python train.py --num_attention_heads=6 --num_key_value_heads=6 --hidden_act="swiglu" --rope_theta=10000.0 --qk_norm=false --attn_scale=0.177 --tie_word_embeddings=false --init_std_down=0.00278 --beta2=0.95 --max_grad_norm=1.0 --warmup_steps=200 --schedule="wsd" --max_steps=6489 --dataset="wikipedia_en"
Each number is 128 + 24 x the weight over its row's rms, rounded and kept within 0 to 255. Layers, rows and columns count from 0. Numbers have three digits each. The size before them is the row's rms in percent of the matrix's.

# v: layer 9 attention value, 192x192, rms 0.0737, rows 110-127, columns 128-191
# o: layer 9 attention output (transposed), 192x192, rms 0.132, rows 110-127, columns 128-191
# q: layer 9 attention query, 192x192, rms 0.0766, rows 128-129, columns 128-191
# k: layer 9 attention key, 192x192, rms 0.0815, rows 128-129, columns 128-191
v110 087:108122161143120106117138098135100119143119144119137136108149117145122133123138141114164140128112134186127111107117168130115116111175122116151179098108118123135126186150145128091100160100146132
o110 098:142151092145151108089116159093102163133177156120096153124097153126089164143111103102051098130123139095170144098124166154153114150099138124061138129161111133120145123113138101169128098110106133
v111 080:113092106108126130124121125130140109194150124132123122172186093142134092161159113131140147147169096153114108116105147107190143149094114069119087125142119112161108131154100139143127119170139116
o111 096:125129159136173148119144095140145101066113127161124108127115156147116122112120085152100135155130148118178111151134080123129116134112122091102119103161140115084141138141117119157116159116126120
v112 082:159083107124137120112152137130119096124167130155095115095133167080177145145136119143110139151106124168127162146138116175104097145127136106127146125106192121118141087125124126113124118140129120
o112 094:087102163149109107126097123150082148154147160077184116116163110142145151124136132131105083121108175125148156117115118107141112111122131130121128163174149139094123172157092081114127142079108134
v113 087:113101126121161142183105126160146122105106132149087154105157097102140134177095151124105132081120116103085107134092128157108114104169126125179123129102144140117115156169145096103180149159104128
o113 099:144144096089151108125121138104160131160147115180143088134102153138134116166141168103165149155104137126154167109106116130135132130096110149123159126137098142091136130110129135120141123061129140
v114 107:092107149074164136202135080108178120119093130107140129165115092105123120125139117096172131131158125159137129167146125106129160139102140154145128134136128151147139116136119087150147151103150119
o114 116:134136131128102118108106159133098119108134143109109141138049129129140093128115147140119164119129149095120081104157106124130136108124139086129130140135166116141140092130111167140119110124078150
v115 082:126129107135140114144121158150142093084120121098126123120100087098142097163113120089129107125127133168135097128128157129079110142120117131111123101148146113127127096117135143152148185108161132
o115 100:109123153162107148129124100099117140097176127105123160125105155158143113084140141162133140128130117131118110165126120134121138178118156170089124158167122152103126133098153111118134093130127149
v116 094:095127092109172165137104130114138115116127127140143094114151108069140150144109099149123176127116134126111109115092105143193099139159123155154160149124141133153088121140111122142107124107125096
o116 107:132123117135109082138099122138103146146166097094105141114122176156108162137151131091144117123136168101125162151115121090078151098088131157136114150115072144087128159141138119136152132147098161
v117 103:151123123123130166180141130117144127125087153081173128120106101105125112116146143140104115102144118122107142133129119133129140136134138132138136108136129148112144118179153133120100172111106117
o117 108:104142117189140136146142158116157122145077121132109085152069142153150135118060151104110143142131125109094167097129140160136124117102172135135151131075122181134115116142118115113173116138164158
v118 081:179110155120116095133121110130143142160127137085119101102131138133121109094162112095125126121155128090153110136159116136165150082048147177125116136144118112097141139163146175108101131094099115
o118 095:169136108156109143118113135138133136133102140176115064148152124103119173115085126139147119086144139122126062145134143094097118150165076138120134124087108145148125154133123101096163133178149118
v119 096:132118123169128135148125124136147169106152087126153131124127087150121159104164180074122090135081136118098120123125172144115123131146094172133131108117104133104149125144187109102143163096134151
o119 103:126157108137114161131137118108142112060106138138098128136121088114139113146140127137138131106115131132153146129148170147160124124126116124145132108102123146103107098128164173119172143131145144
v120 087:159135146093121140124140120132135118095111139098122135116100153106152150112136089160099107130138137165080152097155157113103153145154129095151160176165086143144159143138154131113127101172117090
o120 102:115096160184164146187128083118118112155149121133132106143162107158102122110148145114132103120114117165123130146121140148186146171144121096126127083115138140099104136102099101137118142108101152
v121 080:146152072130109080094151103140119154143121140124119109137123148131096161135127106146113102108135085135134146099124100099112113117107103132098089140122109104113146155107158181150141114154100119
o121 092:110128129099167135083114110100096119131096135120118116108175149143143129115129072137136130111136127103111123147135122165157108125174108121124136122109082151146092138083121111139112116122153106
v122 090:127098154084141163152092071091157156158092130081085138136120125131168078124142093133192124089183138128124110151104098146130156102136133146143075146119128129134118094158130113151098131144116145
o122 099:162155128150139122111095138151142138139144158165169139155113076108148102140128134164126177137151151109084113121156144118137126134120110116094163107185172125097122121104114156112114128148083110
v123 084:142130114151122157129105123108115186146137146137140139122104159084155135069109131097105113092137134122117137162127090099171145166127144088143104113104175101124102161126133165122115111133083147
o123 096:130164148142125127122185146125099104153165071113122111127137105165133132127102103138112148138127120124123145124152122165141105120172115102140158093122091136164150108139103145117133166139167072
v124 077:142118128099146144121142194149111165150136125123079137147108126117125130113149171145141120119168156136152123145105148134095094100101118138137142105122107102140152099153149125150128118096132115
o124 093:120105093137102138121121097147147144107126186131144161136130146120138116139122094138094158105138123100117158126165145110096118142143101126147132103117115123119091123145127090126110081121134133
v125 098:160164125093105144084121098146118180136166161176116138121118157152117132174106139146142123102162137101104149114146110097144105163117135133134089145176139151156089148100118107089124096179092135
o125 107:119079162091144131115125137115131107138082114102154109171123135126091143112152139115155163145141137070105131128077118180132132130133072107125165102110146078148144142096112100109084116100179128
v126 077:113166109109116132133123108163152101114153105163098109161107085131100126149085134139135151115155144126096098156161149158111155123094095162129111126144144133164109148162154099114099120141109128
o126 096:111088128131160165131119140102142096154117096099115154130163185097131133105143109119118130175142147113139122124134112169123144104107126163120110140128140128134150136120113151164173128171125144
v127 094:114167169090099167140099116124111105116134130131138097126121128130105125118089136121139140130144085127145126139108114097115150154116097093156174157092114143128126129113133104115150140105104104
o127 104:133124081111177095107132124117168133125118120162119148138103147137119131107117151151136086118141121144147141132106137151135103153143146125129112151144123109142098123140119136142130096172148119
q128 126:131108136133106122108138124108123104156142099132139102109150142137151115155133135145152184135154171110143107119081140160157156121131124112151159117148121115108129146109123107116156123129135112
k128 100:155165159151171108106149156109154129136126140120133150156091134173106162134151147120091136162115108125110174139168144133118112135143122148137156145150149194138150111153135149157138164147154130
q129 090:106094108134120174172129090146143095111136145168133176099093147136144134116151110124103116145136115192151137141190121097158143136129109173139143104128147138175106114149107115132139157151133121
k129 089:134146128112126168074123124102116141132125098157137134087142179148138152153169158133149083142099152094135103124106150138116203165104096111114153142076094129095074123102149107141113141136121110